config = dict(
    intermediate_size=384,
    norm_place='pre',
    positions='rope',
    tie_word_embeddings=True,
    init_std_qkv=0.0818,
    init_std_o=0.0177,
    init_std_up=0.0818,
    lr_head=0.00693,
    doc_mask=True,
    max_steps=13135,
)
Each number is 128 + 32 x the weight over its row's rms, rounded and kept within 0 to 255. Layers, rows and columns count from 0. Numbers have three digits each. The size before them is the row's rms in percent of the matrix's.

# down: layer 5 MLP down (transposed), 384x96, rms 0.22, rows 177-208, columns 0-95
# up: layer 5 MLP up, 384x96, rms 0.222, rows 178-209, columns 0-95
down177 072:099123125109161179126096126165154139144107051122159137181107115088098139155126174125095154137115107158146095097098072095138151149103125170087151153161130119207101104142135089177156092093110130169125157130135151142157110127107103118200157133086067077146116144001147150174137124148119129136
up178 100:105169133058123155068098129110109167081117113141068133107113082129095099156198138141157142090084173116112116190184143111113145136140177158188129102163120121080132106115077113162100186150107147130104131160160119094171089141180156111134069141200114104088082128147100112116086108105124163142
down178 103:144120153098141166142126157112134148152117162187164094130149106129093099095180128128115104167155130142137114149090125121075210137089099123148145077165156090048171113142080106101090137162186132164119166086140092173125087073088177188131087115141122128070088151172108092123107167131147093159
up179 115:141138138182078144112185080136071102099142109127112167084153137132165140099162148126130094125085137112157152171144109163142158170154167108144126120178141098113111170140094122112094098090114170105093101122075084110127140220129182072082091055115187185129068124163118142114108106126097151135
down179 107:169062174142111084044161129211118128094133111080125139163116094155114097128114144153163127114139134175096208199135121133119114139158132064067128127146168126135112158158120147142061171151142131150131108179107147138076167162119139117111055148105136136100081100121128118085099119123176136111
up180 104:099160136112092102144193123081135142054112146113104178150138112080133111093124164135083166092127132138125164143153166167143124075151144084150099141107077118131125116109109099131125080087146100176143133111104099113204165132136151174148067080149150166031129145168086156104100121141157195156
down180 112:105140069162146163130103111149106127126108152105136094075191115130172142154205068113154160149109109216088109137089059128159124155078182107148056155135117193131115097101098119106140090158114125140097136163140122108142109129106142145100138147101124121139122079111158163140206077115187127126
up181 100:076152154183123146146143146129141165127152080146121180080105095139084192125143188150090155093080102144151176136178179103161130109088098082141160111074139110091122111091064164135108160116139139114085125090149148160143126197184123114131043164106137159123102135137120139106058132153118140152
down181 099:158131163127085137126131119157204118061128160136123142113119141132090163142064112126082121099059143117116081107172135098085131145099062131105115081128093151110124146160159127172123189156097093107089106129095154139160148105128210134122099124116193100162161159154081168191113184150135164101
up182 108:144137081106127129151144158097117171133129101158121195130109113181169183146095152138129099079107063146139104145166135083113091136125155097144168049167113125111124140146171094140133167084135154176118129107177118144136163161099095167149093112159168122075143148148096034030129152146140128126
down182 121:101132094112103099152098124144095161158104090110139118159157122080149105100171167136129085149154130114104127115102095166168243182039114107117134087140150092048119116111105119110105156135140151133110138173180109183187146110126119135128129157134115111077141140230133163098114131136141142103
up183 100:129099085197087136116143140164080131110126128118057085119148107149160138155128124132160124085083132077113096137147179147062079159176170112151123164089120148127151153143107146062085152114108115106087120107088116133080163100159098113144078090133199131164090127149147185095146086118137205107
down183 094:146128088123159207106147112107130043093169134123104126136130122114091103143075123114105153116116118144134123129159118117137097123124171145158182190130150117178135192190153109070072089176130144084094082142166124165099093137135149153065078117127160155125135131067149180147144067096094140095
up184 110:134080131100120143164211060112128126096151149143128152087143188108129109110176109150082149140102091154089089162115113126088153083111141075165087121113114161083134111132181125127130195110153198135173150098139119102113149104153129072113071125118174152153102103180152106151059170141117114075
down184 120:131105133135101084093155198143128065119129143105162144089120081107141171117139178094200174103114109131110157118152165131129149154103086151125126128134134105118139140087085211173124071163122091144134163111110157161113076068140141062106135177161110089112103191147096075114095158133121174174
up185 093:134077107113173160130089090150134137153118083101107116112201162132105119121082171123125139065072033111162181081160074127148152142115140072139119100160123107110145134168140146177100206151139139085136197125154120078132152098130096124136118107177176191145080126142143149117118144137114119112
down185 086:146106132103137156108169171080149119124080070167172166178110144098176095128109118175114105148123163204150141140053125163080137156092124153104120104022150125104151165135128079143117123125114138134127104161115108181147123136135128171124151111190126088126104136078095090113131181162063154099
up186 116:167143138154090177134158104106062134130079125116112090076133168170150163164177105128147106146124071132148182136134130150161111137109166071152127093115145129111148108079097125081110201103089177135096102162133057135145126103118120157124143157149119125175154163158146075055095093172063135169
down186 124:141085134115168164112139123100114178140084135108125114157172107042141118114115145165107101151088158141059125101143124123106163117152101145114132211149096203097195085107107110147129092114094171128108137101168122129128182100133108186151173107179149085141095130147123139110132116046161085178
up187 113:187141097100089095105174079184075078100087056082092133145090130134147161146135152128143130134126111088133184144165140144163126124152135083126127163175159106120161161104098129156098143090125115143120191187115101090067206177138173094088079100128144167129095118153137134118158107139145167155
down187 083:147110126142118074079119135175122061094146130097175153130121146126117122133110140141133161151107173127100138116157123103105107146117150133127115102149143131255088187170093135171109131137131122145122103147105128156153134158128104104106071153094143129131104036036123095134131186098193157145
up188 109:047132078124090095137156102093111153102130144125100191131153165102086128106068135129127134145062115173121159168097125155195088137151164067129161132144145153102112170139123117143105154147128134172091096069178125093116184167112100063142080103150188137055176135149131129129125166129106134125
down188 122:142127151120108150133105131159130043181174083159152170132126123159082122096126109178159139116108100149146120125130149107150105135164135140113112152102131139101077169104133134143170122073156122148107037197089194097088147077124179115120093095217122147140142148175097107071100157091102123143
up189 102:146174120143151146153188105123062111133145111160106166165143077097130106096158096137065094102080048140106143108143154141150095104072091137153149177133133079128165115108114209111122124096118136189152171125128107108158156119147094154137126107201167083133065153150080140153160090082116124126
down189 094:120117156051165142146135157127112080163167175117083174150158143119190085101085092152070135134077084104105100199137176088136168135111101121093094143089169122133140138060153104113127140141099081149140159149130155136132186167153147130182135106122098134106086108144110134168075090074173130158
up190 091:153098062228121122111123107114116106087128144147121118072133124150172114138085179143091131122157114121112110140226116086143126158147097125186104115104074128117157167127111169141121196114164077137079156120153164056122105174111182125114111078125133119139170150151125174121122120121137062109
down190 088:110137156117149112152124173125114101145128114129081137181127107157161104098109124186135134120120135204095159094154157073166080146149171120046151144119150141102161182095169090109078098141129156077103109154162156081102165155153101135130104177168131045141062117072093095151165133113161118120
up191 084:162086185069085124084133112125084186125135192170128126115148089111124132188102170111090058118146072111097127155173140079108173158128142068143081094155169130113132151166172149118059166127113160112139172117131059127127125111133155129165112107178150112129117107151106135076132086086155117105
down191 081:100157025180136122131112188138108105124198090113119147119105150182108131071153122147202144123127153138082119107131114160176109142121112167156145151083108128201131128135101108138159092111069099099118093106136161125151074145153141091116147132080116115119122191049101102154172103145127166150
up192 104:132144068092098191149154064107095071076121101124171113145107101106116165112129119183115118110093154132116193193168180139080109127128112105118186118163124140115138119134119096145140132073155136140097106171107110114137172200219136081155118132129139163116115101169107068128136094126106182105
down192 112:141121075132144137044052177099152143155172112078094193121078148140127134111077089174124160113133144157092118134124163140127116090162106121118164138068143128147151167113163141119137119104086145086163135120183170119132131165123157072077135156174139117145161131022103114163113116100102166123
up193 102:092080125105089149114110063117067185183112122170111133133120107139056127130149132097155096138075080186110112131157120163129131144095155094121065125150138118097106141117168180057061156137115105157139163107114077138103177134101157092150139182135153116158119171145048149110142119175145160122
down193 091:114125115136147091100128095123119078176174105115129127151143111180125177118114179133131089132114169111100151119122142129147135115072131130054113137139092094173116131099148123099063126104144101124200108177103147105139083219108077079098144126087156133180154212107126165174160109162189149132
up194 093:138108097114160127125110088109055160131084122188144091135114158134150125079094117147142140143087060161129148157145148136100079135135108089126144123084105113098131128120139133174107119134164182098131128117205078077116167117125112207150120172134200065160071168148113117156106211123119113098
down194 091:122093132127080178119115119123171133122117182148199116135144192133108105110094181106129145157107213108109137108167120109115165093113120133161169153104158113180157129103105148120051124101106096136108139107119089187146139102190120073078157108178151122098096088092168079143117172166067110128
up195 075:137110125186135100108130151199132123054090093111139177141171127156163132105058129101151139147050154106162121137145173078139158153133172052111114142119178169123118166108139123076143115076092094165094083162132125140111164090069154192123150123119117120115137102142132145152116055166112140110
down195 070:119129174080130119102135136091099153154137134111153088085121106081105169200164161121031152116155087152107154126133085153108120150154135163163108097167114094154178112138122145089090116162169154114135184069170157060112096063145133152138092176183101133147154161087090122168132122106129093112
up196 098:136082075181152091110140130185095174074086172144123079131129124113121171147098090119057145107079146133117140165100085099156159165117119144124188132086123126120119097140131115109093168159149166136082138181150056118092181148104102096142147098167158121110142199171081136083113156132106079141
down196 104:146080121115139156130119101104116226159106151110103170075129093185136093122130158161185129151173087160156112090143122117140118094141146080110086124178117187160113217087139174103150114095119089143157075119093149143129120149160182117113133157121131125152116042066144112140124099101090129112
up197 094:184128060181123074150088115127126129107121140135111092109111132137124132107073168108118168095103144158125111157192130160154178149125116123107155092083135099106143171106168178170178097112125130130088150139227071114071178151165129113135142141131134101087147154126215082099077119132105140142
down197 084:073127103127157211122125107145182105149202128169151184115134109147098112141101149137152140153091120091106106117133096162166129135135097152119134162167087185171178076114168122115073088138106108085105114147076138123122100128133156152151142031138085112110174106124162219135096122097112117125
up198 106:139140082113123144114148140103087146150097111118144092098088082101136185129133201140130071085110104139116196119116126186149097070105075121157158203112100130123095104206135129115138147117201153136105135148105102054101163202129143125130127151137119097139143154157180094117125147142066165147
down198 100:138160118111141065213117155061072121094142140145160079167124131100139175169138153131128131125180100129121104176169126169162163115103137155121113116120209156116122129127121071126185165126105139189088083131105161052125107120065149154146094096124101093094115091135119100129130169162151097089
up199 093:100158133105169122109084106141135119172104074093135073096126137124080212098086115165054085121158094124126165143178152151170122141115112039128134150133181153116109120138134157072138204135142129145085119113139109134143185123139074172126100115160141160141108089143143081100166073173112124145
down199 089:171151149081105107131154165087136168103171138089098113100102126137150145136112099181094149137101125117091137155056113150120149144095065086165062138142132183125138140157171095173120082178141066163140199112113162159140112139074155107160144162120131102139109165146134041106093072129171134142
up200 095:076108156134126181094178145121141184136131090113133078149168167118062118134089111134139154141116100144094105154105097144112109095133104108138122163088108133093124183152205140071046116116119144179104118136105119086160130088089158178089132134123143112118090129174184183130089094052121115081
down200 100:123107072136161146180087150077157104105066137118076134107072093123158089127170100150174096127144097179105151151112134126113144162143123140097103065125096174106153173120155094151099132198074073104144131142154095107100216127152112173176132106109134164128177106116111150131149173136173086156
up201 090:098087089097146191079156118133115180113130075077156154079175130153134128168150126146131047145116109072138162194111115153105135121138110085148144099096058138081105116096157194119102146148109166126187120161138117141041166145127134118180130138119124121104141104160118193107085150136113115152
down201 079:153132088148137129145089134096112088101121137166094191104144090103106171103154098164164129053161076187116154117096182077152104131114119125113109157126073180174140154167130181156161142153129096147103112134088180136126084144146129099117203093094061130055133165127108106150142150105164104103
up202 094:107172068199076082184064130104100105123176153131143101149108139163099160081132170076170140115086083121105119158140133137170119117137114133108116110124119131099098116061152152137149129157158123128192184119119077122105126186158146141071084084153161123129182148146139075127141148149052139116
down202 089:145083149115130137160131165103170230109046103160162136104089112100051129131136090142108120142195134156201127110097161170133155150062113109074129085140138113141121135180136144139147138133134151175127167136157155163152108131125126105130114097115201109098125142077117128084067132153102081126
up203 108:119062130111147184093196077112101100073191121184117096102087111122174118143135092120162101105116121135129105124167145128133106099094126138104175171089172127105125133141169118093147194109103159185172159094072087170115142118119157149111081115130090160169170141169113104098126114192110147070
down203 104:133152117092166040140140179125121193117041080117083120090148113068095136103129147120136088115138173139158130104115127162141094087112130172167180169180118081149091089130130110178171135122167132186105107111147123090173104141131103103098172144077144161154103086142142153129147135183103153158
up204 095:104107077091132128111193152112110137065125082153145130161137126147113178130125120120129142040150116185090171134144139114063126101084182133122126141102204068111189113141105145121156132131129197179139125109131087137082119131112187155053149145146168141116074145130097088124108106148114086147
down204 091:096123083029181145133099136131092164170111111095089156138122142103087123141109107125136155147083126146148177130146132120144138123122116150134078157114098137047079126094141117170140163091209115127123107141129091085123122094104134142161169062177119089120183148218163154152156165136125173115
up205 096:113115151073100144142157121153145111207105119136129144098120087135149149119102127157079046115171113112129103175119193120117166187116087083122113183165153087062145176120118111099053153103128146182126133079153096170146132094086132131137090151133172115137084147145094111132071148177134117174
down205 108:095145078137156188172117177119084120083160122075167193085144151145112171130150170094150156183132107131123062126113169154118104100121119102100080114104124202154106126175115178139104111148180119112114094103145128114071093130167095105107170158132140117109110166079134168141138100111043164121
up206 108:074129098146166142076187110144113114109125102129113142109143143096167115097103139174142109117121127097149106163096090141092096044210099077176119134148126120097156147154084116124102162119133183106106156167132142060126138143177177137132099108140143183131099140146063070131063122150124203147
down206 102:141110109119095139081143185112121105069117160062105103088155095152127109104140106097106096174098142085161169200175224118138144145152131102124138111115123111128080209161107144171128173169133084139087149183114110174115140157107093161124175112116098127127105162090155128079096175156125138139
up207 097:118123144118085086119088154108098134154158168108119087155047061123165165117079130193119080088220092122124151170127125121152114136094135106118150160144110098088112163157125168108108114068164157110117129115161116132141154158126122117157110044121179131117161150138175103157115099123125204179
down207 089:135162112106130125129112172126131101182079120156162137114058184157119119129179123104143182127156098134106111120118114139172115155097183135044162138091129135159123122167107067134071156103137205112080155122143102125120048091114127072086109137135153161110121102171119159193112124165178144091
up208 087:087166107144069201104121108121131116140114115087137155127163154187129146091146104164159090133064089154141158170103127141119131123181121168104121146143071155092158208166081111139111177125130156114132154147110132099105119125130119146156093077149218095107128111134120091089116154055085138195
down208 087:132077131147121124110107089177079163137140169118134162191083107112148130116121162150120127159132170098159127110147119045121157114106083123116129150193192158064120103122103179169099142127139122085135101128128104139155120143182074162159129070077081104124163100136094133145121148233092148143
up209 107:112110101195154155057140148087150152083143078149104107069129168140130142062097205172105133144126094113132162154142134120131155123118112132090079147161073144112105170082041134095122137130172168141102122142185103111134166124156158087120108077118174143146103090164117132103096150115066103155